Each number is 128 + 24 x the weight over its row's rms, rounded and kept within 0 to 255. Layers, rows and columns count from 0. Numbers have three digits each. The size before them is the row's rms in percent of the matrix's.

# layer 8 MLP up, 1024x256, rms 0.154, rows 282-315, columns 64-127
115:134116125127132117130152121149119122106135141114137157150112108139107106145105155161165159141140164116081150160084150103164085161151143163160124132133114093097148120105101124096134152162110148
111:132125145102104121153141146097084138159175128145095124099132095120107110093149179110106162142119150138119091169121115124143160106143151172086115115133125144107144146115173120114113138110121153
119:120158131121130146080121097139154149158152129154142093137143127127145109149066122114140123125139180136128153110092135107130152151138148121155114127093118152092108117143189100161114112145172162
023:109125119135109171171162119121155103149110124139195101100154094141070108109130155147115181127098159126131114147155111143090120132157113094117100121119133126130128120108169117111144137143130124
083:136119157096124126109112181099108138119112127137116088146119139144180133141138090171100128187134106124114143187125133114105172122125157068145118157137141133110140118095129107167133129114164144
122:107169087144109130127165127106083149104134180127123128196130148139131122151114111103163142140117110092087168156126124110114103127121092134149118107119100093158147121125091141122141101120130104
121:160103135138126098130096123131098156112160119155127133156094111119120108152146134096157149118142123114126142121122140156118104165092155088131132030110149148171142123154156108140165150134102116
115:123113137114110116082187128145117131136164088079136084155145131115132115131135093120109105100120110080147117124128146134140132122099108131147117126156182139128146163115082147115142130146106154
113:118156148155119149133129126144081152094157103114080150156112152139118148150133195113118123140117147095123113144149102173103150179108113070131144119138124094130118094136101100140113119081107094
106:140084121118128117157123157100131140135132122124120157105153126104116171145104107120115097127131111118118126106140175087101083134123099126126155092135110130136114129125143149150118093160117084
118:066137105137128120128144120167116142098120132133107101153106149112138142100106099165148120129096154151136098116097163104123150159081139129132122128100125104145168129131118123094138161081155140
106:125121155114105167143080119101120114140136146096083130090177103143097084078121140106094091154102145123124141112167110091126147160132121117125171136139120136109123126129145139131117094145106093
115:106118160111121113155122160129113128170112101090122156133132133136154156158137112075129108159086148116099131133139139140138132100119078089170160109112170135170169186128125136147111137112098114
111:144154126111115113118124096117132128121115136110104130116128135151099119143161128126082149142111095097135154092094132161109107089161144134114176104179153155064141121156115130148109131160130164
101:148133120120143140103134103139115120145144152135145156097122121141175190119119116170088094130113106117110098133123154103153191138158125147132091145123154126171147122126115138140125159148093166
063:163093122113118136106127144131131123167140118108117123127155124101109134140106126120100139142153157145139168095110142141143135134123148177127121138153163120127152121161103121122074137164206138
105:149084160160195116164149144166169086115127157152086187114112105131140170123130161152142157121147089104133107131159110138099142164133157147130072154123136098129162093081090127154142107152153159
022:111122121207165122129117161136117118125093130135123115120100131124082133130129179117185111129120106119157140166176125178133129136107148126133130110134154136150141146151134158129123139130099126
088:131116136123134134122087130098162120147140134144115118147109114118155146157133104135162152121159147140123138179167113116113118152160137099131138171099120151127098104154125120154105147134157126
092:110125097166123138151122161119132127119123098102137161113117119136145140158134138100150114166099109127125178091122117101086124104094108117150112145136142130145122135145158121159118088100104121
019:126091173133144123101131140105146133109131148143164099069162127151127121113122118160130097056121168128167111141137075152152131133091154130140097122130122097137157130129141104088078139139131167
089:103152157120140130165104085113158141135107107111141121139116148114117141118119102099157091134106101129136097129134139140145123163205112091089123114158135133097130151137146142132110129159143098
051:118103136126107151133114123138149136170107088099142116140124123129152159151149075137105157124114127133153125132128119128170127115142142140136135070131164157156124132100147137102109163117163108
124:167118143126079138081111074127145110099122113124126141107109099120108129123112156127123100149157165183114118154172104113144090150133072129110126078143082172136135074109129151131147127154176092
100:127144082101122129123103075093130110127150162117131148124170144167162118126118141130140137125145121105101106121137098099119150157070149137102136157115128084142146132145122106140146128131133173
097:120112146150114116108174110100134115132121118103131147089118155126154112107144110083141110118145097152167161152135156129115154163110150132147123113131127130118112095143143166136121136078130109
105:161087099147117086138159100121154155120141092128136119108116129141160112109145128121124115130140140133101113165124111134159113123147128140121139164127123154156157108125134147136131044103094133
039:077142093117168130134121119099155127103124156130147125139125128119129126126132113101136122054099110142145148126149092159165103163093111123128123144097128134134087154100122131082161135128142126
103:159117129110077141132127146122154088131115089160147080104097114168097082156137150134115141107109124143090123141133123091148143139126087117118109152095122070136120121159112123127152111130141120
104:128125151110132200143091141162149097105152142129123112109126113128108145121105105149140054138128170130109116100125144142171098108118131124146071168134131094130094088131104158106148120123099131
107:125132114187118140127127132096148154133121100130147142101138158122120112111137125156104138161068132174144146122141159127113128145120126143145111117110095141159134150146144106104124139105139099
105:154104155109101114124128150140114129119120171124151134141111121140114096156131099133128143160166140143120132157107159116129122144113128117132152101145112152093146095107149155113148124141137122
108:097106121109134127071111077109110130125097160125178127138118121146092140087168159097139125154148161143130125107160158104088114135134073132136160146147152128116122116116087126139163154134131153
106:116098153147131139158112149135140127152100143120152116191114168133177073126128111117113120150144139119120115088104128085117098096124110136122148097118105119136110128142094133144130156120120129
# layer 8 MLP down (transposed), 1024x256, rms 0.0374, rows 282-314, columns 64-127
113:121125123142135085096100149156117117129146083141111132124114151118119140176132128124137102151159120150163151168113144161140133140105161127110136115123113109065146145141102154103116111092129135
108:130126121177149115118189138161124132121128132109108140112104110126155099150126158063089141116114125136150107089158122109093073113121120135112154174146130119109113114170110166100097151130102108
113:124152126082097151151124131167118176147122093132091125094081128137116099114135095097131133057112167119146132118118107083154150151153108133167115153119113094155157128156120095141109133105152125
021:128118128092097131146090135111117116140131141118122111161169169133073114130152107112129127117094155124107132164125112109131133132139104150134161102119169157120117127130135124145113158146131152
091:105114103116111124154142095176131128122135150140137151116104131114061115121118143138145137112110146115141135094112102100097112125149120134102111088081121106095126161137104182077128141111118119
118:113132149124133133132140128107158167147144118125116166087110124147191149105129150116129128081184166127112125137156107137111126169176145132159115096117137142112116082142154154150097145142149120
112:123102078136145160120089119105156140099124100169160112148157142142141106104130094104143155148125146130167120172140097104157083121127153085148112114120158122114117122093170082145135151150099145
106:138071106097105095134072109133162107093140131152164129113139147143141132102152139099098091131090143165148139114117152134118137113152155111127116146096134118163095163110197112131105108127091088
104:133145146143079119130102147118140120125122131120098114105114123165147144147180116098170096113120120144069182197134129101146100138178157114121131112130129138090128109120115120129129128117131129
102:155138119119110104143078129110110147166123133130146158133093134097139129139141121134157119143114146076169126128140124106097142143122147122147104094111137138173125131147112121175099153085117132
115:147166134125112123064145136112135111124132130084131141114095162110093107148091155140133150117132150123112125125145163120121101160129109151166135119102173143124120107138122122113161131113126120
108:158133143090122174120089102160137098128096155142095174148121092169098133119109130160134117126159180119145132174091135093120121139154135101121167162136114139146123106160141135096136121137109134
111:130162127112137149129096139123100122118155166108113134129117082095114125122114092153153143138134144129138138138122144119113120105147120170125105166146152083115103125157151142099089152118158097
107:147141131144162121147136126118155126118181189114117086105094117083135118160165141133151152129134089117137134077131170139112127128159141064108154139103104107133123130115154126148135130122128142
100:091130095133102126218185077143107148102140151153177156144132104112148115153155128113100155122122084098110134108073161119132140181127089085129149131161145125130148142109139139164114126127146133
072:113160157138108121131159107113133174126123126115147098154151110096106113106149125134145124075169132087095130169164122121101110115088128116145136102146131105145093107135159113175143148133119162
105:110177098135133109139122156131125135117126109131136097100127112136151130111078151120129115121095168150136145149110125124146137123121167099140151149122098145128106180181160152112124124147067087
023:123131113166111115107129113158116134142135157113133109155132195110082134139118133145143101098125152138134131137192110125142187129144100099116087113104102153105120118105162152134125114107130162
111:124130142138117109123184132145124146131096111110107153146118123146167101153183149108152152132109114133133103069164128160174157142117108157091104132171120078111098162105099087151089139140135142
087:107089159145118086168107113131154136155109132146102157092085140120140167128140126178133121175144138131141132151117143088127167102131167138122145107108147133129144122128130149124124109131161108
018:147117150120130106152123140116136134108142164150113156096115095096135137148136147086138114113104154163112135109135109098113168215116100133147169126161134151107171142101102134107102142153139145
092:170128122132145138120104162090126099138166147177143177161141120163120115127142107093103100110149090156169148102105096156117093111112110139175143140146112091135124119069128131122161127111136180
050:141145126154160097158101163129130134131121167113145158089134094155112155136114122150136105178163125106104117107178155139118163129122101126119162136150139121138150110155081108146177117161134109
119:181115125116131133090126139133159115118106153134110152117103136136176116145118163114092146080083119148128148162134126117133107168083108124133102159084140103110116116109126144135101158097120147
097:113135123154139120118117147118082093134118122157129129180126128135125152124166156089107131109138130128163169125143175109152114191142127155126131147165136115090100120126109123122084157112124164
100:132171164117118131101161110133128138136179102137139137150143150119178112134136114114095146120129114105125141150142172139121155140161135090185112102150121149085124117179146146120118117090129111
110:153147157117107126160112157116129121123116163139127158129140113134172077113103128156121153104120119131128160255112114126121137090096136145117113117142125122105117111145115130144149098108160141
038:095144140142086146116133140130117085134110093109118140109106128151109105108086130104163113127142148155162157136095124115105154093123155127116133135106133155116156161108119126121145123116139127
105:147124114107182103151124113117167140106146156152141113179161108149145103134104162089106142152147137163086131115151104115139165195134146116132134115083094116134143106145141120149176112162144123
108:115144128132104119112097115110120098127151131120159113097138104135116143161096144130126100090147129108125148191170172120151131098153123148156145143115122129117080121067111147128126150127108130
104:192128128127139179113110141109134127117131162090155106120113116127091140137141139194133129108108154095110112129146138107122110113104103127164171109112112155140091132113150083157189152140134118
102:146150107148117136132139081121138147132102154118106082155142144130145131104128143124155138160088140087134135141128120135159162118120143124097145100091113123145087118127125160133127113133115128
118:131105126146083110110156105133154104181088114112106129136150145114142137116133101156087114145136134154095127169180105082136146095118101097109097145154114126119163127141153144143150164142169143
# layer 8 MLP gate, 1024x256, rms 0.143, rows 283-315, columns 64-127
110:087140200129120133131117134167147097110091103110144110146119109119099147126128112125153153128112109127132142135143134088109169092133136132110114154117135126188140160124162086121120133132118144
116:140111123163132076159141121152126140109149134118122155130127148151104129110149149168134185139101113117088086108159177135091134075127119146095158095158122145121151163123135125109158130128137131
022:108138165132093145135121119123155117158139127156158127094138103171133086097108155128143105130076161120184116143176131129105129181164119137140113124116120148106152156122131181110134139103143103
078:142121153136186120157176168060138137086139128169143104108165155135144159111136121135136130135155097148058124158138147143154120125126124121118146098127082124159106106166162101152107127120121112
120:139098108075109101120129163115120151128150107122133125134145119130114106144085153100140122100151114092118133150186121110159119152106081140087187155125089113164146102142144143087126142103139147
118:091135118150097118120160095085144144149107142072115123189162148159116118149137129137114099158124102145123090151132109126163160143162120145100128125114095099107136135094081104113056158102123106
112:172119137126112094145133119173137117089139151077111142108076117141081088146111119094138160133134130148147131140098125112097142111139110147085143148125162134135162181123156134111124145123133096
107:118112121181088113112142152083155107137099153105118133128088112154105085140148128087135110122149137149144134131131071161159130120095115142114112138160144107151159120144157114113127134095144057
101:143186146131189106148131127147148112092112102127165119139074089123139156167139157114172097134107108159133174124117118154098203112158125094133147156150130128144175115105110141128137123111105117
114:103124120109115083160150145095169145134187123117104110122114163120126136127090127177114137110118117116124143139143114113098112152091096184124097181127162093132139117113096138172133161122136140
108:072103175110122146141133107122113106155114122152125130122111191098100130125127136115135116121152130140133105090134137155169158103153165164144100126111153123125121132116141094163147112086128101
115:105180116093158144121112114147115110124128102167126127140142098160097172125114125176127099122155147161090147161169136164137098098124137185111113135141136144131136136113139143076121110124129120
114:119177171121127051154093106094164059102136108104105124156152114149102150125116154097154133157099098088147101086126082135179132079132134139138147134131133132101155165098117132127116095131141090
105:139100076129143134131115161133126119133125085133141147136131121161117142122125105150093121086123095135111118173132070134105092143083181116146120122159147126102110136124119127097145126129129083
060:093191109146151151129129137102079147110140153154130101111138129147188143138135144104138114108121130151142129148151118156091162123150112137126107111141124156084126130122159172095149131139108158
100:104126145151102139129102112135144155134177139110086125128089157121157117188106165095143131162104108121133087098136137142158111115171169127102129127095107121135123166105187146144126111128132121
023:086164116090074145117140145142128133118154101132095149129141161103183123126137089130108114125133149108103110105093138147097099150170115143112137147126086143086089160128140127129153122114146135
110:135101114145147159138163148165175127100097135130121124140120164144136094147148140133105097141092114098130111088126135159122116114115083153110149144150100133129115164078162134135131144132116124
091:104160130135092136135127089113109150105164080126121147175142134153108141079130120121136091114122116153134130141076115130149109125114160141127148134140150100131178114091146102095103098105097165
020:129107136135155100088099126153132092088151086127141140110137111157147118094099149122096080121134127119075124159126150104101145166142144155118145106119124155111109120107110155112141084115103123
088:121167091119076061128115111100126145135101104092108119129138134121081142135088115146148089150118110152105139160143113142106154112164135139124085093094146121139148129103099141085115108144130086
046:136144130112129129140112143154073144161135158108166145078146135129140133151118140096122129114165110158134140093151105153114115136189131130091141111135129146085160110150158159106162114170120149
122:150144117105136111137202108132146154140118128112153113107061144107085152105185131115105142128147120106163169161133123141127127173099126120090127141111165152106135112164098146068165080089172138
100:092149097140134082140106125122140103129134161111117117136165141146119181140127139155126099108129084123110099100087104116166106148085136104095116105124102164093151129127119112128167120160133132
096:121135168100102106122155116110167152150113086102170193135118116110125152159121087126125125115124096138099124121160146139152146156138129145107093100112133124105146096143143115122150123084132115
099:182146109131098152121150148081077133102128087122124117095121101184128175143170127144135134069069108149083145180143153136123116138114103167102133130127139127119137094107125133133137148144112116
038:109165130099081104147104158108125137144166154138080141107103127189106111118139131167134136170183151092162136153118133193087175137148152127120103122099131138115154125158145127159124137138153140
101:130139090140176090140142113147118155146119147121150075185121130125147135120103135117146164164115088161170150162134109125119147143081169132104135109104116144128155129136120145067093164139118110
109:136126078132148095160147116123142124116095125119114125142160103111104124109151092134148090120111151158155143131134122143117128101096111126160120182114170123134139130110202114107112154092153106
107:173121128147155140180131132096145143136101089099124075114154115087132135134133137157135132144137126103151119135106147158128111090127125081142159135098148133130159157128182108105166195115138129
107:104155140124131124135148153150130151165107063134122152160113112130141088151116119092143097146122110112082113111112111152156129037122132128162116096138151121134119110119117172127139125109091132
112:138165112111120113113115130116156132067118127100132107161143145136145160144148138143123151130097154137169148116110121144134128132150152172128122153145117134094163159139125096112090103144141155
113:137165137126124120113137149053122108135130161130117141152141156115092146136096099104107141116146112124110142140125130129124095129131133140121143127129097134142090108175128148100136097136108096